{"n_head": 5, "norm": "layernorm", "norm_eps": 1e-06, "positions": "rope", "lr_mult_down": 1.5}
Each number is 128 + 32 x the weight over its row's rms, rounded and kept within 0 to 255. Layers, rows and columns count from 0. The size above them is the row's rms in percent of the matrix's.

# layer 3 attention value, 160x160, rms 0.161, rows 87-95, columns 0-79
size [ 89  99  97  98  88  95  91 107  88]
[[139  35 168 189 115 109  97 175 153 155 112 145  99 120  85 100 135 125 168 134 132 129 136 112 120 154 198 208 102 134 108  80 117 130  74  99 154 149 130 153 114 170 147 128 118 160 204  60 120 158 102 149 201 148  38 148 108 108 125 109 125 136  71 147 109 155 198 139 126 110 153 140 107 103 170 111 114 148 124 139]
 [145  92 207 126  84 188 122 138 149  94 126 103 134 105 126 138  77 112 103 125 125 132 157 123 169 183 168 113 146 138 146  63 151 153 214 121 113 125 106 162 111 150 101 152 160 156 134 119 139 106 145 159 154 102 103  95 162  99 112  99 162 152 153 118 120 160 107  76 210 168  78 117 120 111 105 116 152 104 189 126]
 [106 136 116 120 153 125 155  84 107 166 133 110 150 143 152 106 143 181 144 174 156 140  99 134 100 143  99 153 151 113 124  79 216  67 147 132 155 104 104 116 117  72 134 189 129 122  95  59 118 118 173 165 127 101 159 143 155  55 135 151 148  86 183 131 118 128 130 151 175 138 126 165  96  87 118 175 121 127  38 141]
 [113 150 123  59 136 176 127 115 112 120 163 110 217 126 139 105 126  63 110  79 162 173 170 153 182 110 158 108 123  90 115 173 219 131 114 139  77 102 161  86 151 146 120 126 113 129 121 157 137 147 133 148 135 153 143 162 189 146  78 114  99  83 196 105  93 150  80 132 117 146  67 143 122 119  98 169 104  80 137 120]
 [123 103 151 115 147 165 125  55 132 138 133 126  34 116  95 171 115 129 109 149 113 191 174 123 102 140 132 107 134  92 113 189 197 127  88 118 104 112  84  97  32 133 140 167 128 143 113 177 118 105 131 142 131 115 108 121 105 149 123 153  94  87 151 134  96 175 137 118 124 136  84 136 117 156 148 124  58  83 141 111]
 [164 117 137 127 103 143 198 132 139 115  95 116 182 124  92  96 138 141  97 122 163  77 128 104 198  94 119 125 127 160 177  78  99 130 208 161 128 185  92 121 123 145 133 115 126  73  46 172 134 117 159 110 145 114 119  85 107 102 180 161  63 142 112  97 146 172 110 142 174 116 119 160 119 111 141 180 102 127 150 134]
 [114 197 184  62 149  87 130 160 147 145 119 133 139  99 162 114 131 121 109 123 130 104 126 200 139 189 115 138 123  93  86 130 122 200 158 180 119  75 174 102 167  96 123  87 125 107 129 131 105 142 155 147 153 137 136 113 120 147 124 126 148 135 150 120 113 104 134 147  61 183 179 100 146 135 130  56 130 134  93 104]
 [132 101  90 122  89 128 160 165 194 139 125 122  96 129  73 111 177  82 148 109 116 106 132 106 145 122  95 180 134 142 109  94  77  48 125 153 166 141 113 147 152  70  46 143 113 155 119 131  89 118  43 131 145 117 175 142 132 109 180 112 107 106  69  74 134 150 161 103 125 181 127 154 154 134 143 108  89 134 160 127]
 [193 117  95 109 159 123 142 130 108 105 138 103 114 139 156 110 102 123 144 154 107 127 141 142  77 172 157 121 107 124  97 169  84 101  38 134 126 124  99 121  90 138 148 133 113 174 144 123  97 157 139 132 134 152 163 189 211 135 152 161 201 170 129 183 129 174 128 111  96 141 180 128 115 139 152 139 106 103 135 135]]
# layer 3 attention output (transposed), 160x160, rms 0.149, rows 87-94, columns 0-79
size [ 87  98  93  99  91  87  90  95]
[[133 136 115 108 143  92 122 166  94  96 137 100  92 135 116 162 127 122 137 106 149 181 172 169 144 167 140 128 115  76 122 133 128 160 182 140 101 121 157 159 122 129 164 120 178 177  94  93 148 147 103 124 176  64  48 133 159 152 147  68 124  97 119 102 199 137 125 119 145 143 145 120 140 214 180 187 142 158 154 127]
 [ 95 108 149 164  99 116 113 154 106 141 153 120 115 126 105 166 159 125 135 142  93 187 105  51 145 133  94 139 170 169 101 102 130 179 108 141  96  82 128 148 141 158 143 142 108 178 168  54 143 118 147 132 110 100 228 137  99 132  98 104 146 100  73 229 161 130 194  71 128 136 126 169 136 156 121 111 106 222 175 120]
 [113 140 135  79 125 149  99 112 166 152 199 103 164 109 185 122 135  42 153 186 162 133 108  88 157 164 109 149  84 166  85 144 115 131 142  84 137 149 105 190 163 198 189 179 108 105 139 117 119 107 166 137 140 135  79 139 142 164 114 156 114 151 127 147 190 173 122 180 110  99 159 140  76 126 115 147 157  90 133 115]
 [ 90 138 103  90 127  92 142 136  40 132 100 114 149 117 196 115 145 103 173 157 147 109 150 128 157 151  93 165 126 117 126  55 187 117 112 102 123  75 137 126 145 164 121 201  96 117 117  91 109 141  90 108 133 127 168  75 159 144 110 151  84 132 125 147 146  66 105 146 168  96 118 104 177 124 111 124 182  81 143 134]
 [144  81 157  99 156 144 149 131 131 120 125 154 151 149 123 103 154 114 117 159  68  97 112  96 139 116 201 140 115 154 156 104 114 108 140 153 116 122 107  97 182 119  91 145  73  80 117  98 167 174 151 128 136 145  57 140 112  97 170 135 101 165 133 213 162 141 182  89 139 140 131 102 153 126  77 156 124 133 154 168]
 [101 154 138  84 138 177 120 134 130 107 149 114  96 160 152 164  64 131  64 170  89 107 182  50 127 102  82 184 143 122 149 172 129 117 129  98  79 133 117 109  93 117  75 157 110 120 160 173  85  59 129 140  88 145 183 178 110 190 119 126 117  99 129 118 100  77 168 159  95 123  79 193  95 160 131 130  95 148 133 186]
 [136 117 101 135 134 132 126  98 115  98 150 101 157 124 153 146 190  80 118 135 130  96  89 119 124 179 111 197 125  95 110 137 111 145  72 127 112 139 157  79 121 104 138 112 132  92 108 105 145 163 123 178 118 110 172 121 123  75 125 145  96 177 134 116 140 111 111 108 153 118 123  95 109 168 105 156 200  61  96  70]
 [158 136 138 177  79 137  97  95 112 124 127 130 119 135 155 151 168 146  79  67 185 151 146 146 170  99 124 142 172 157 202 169 141 158 154 130 123 157 120 146  70 115 114 109  90  95 120 109 205  91 124 108 166 112  92 176  95 139 133 159 168  95 130  51 105 123  97 190  97 169 113 128 115 128 157 113 113 169 140  85]]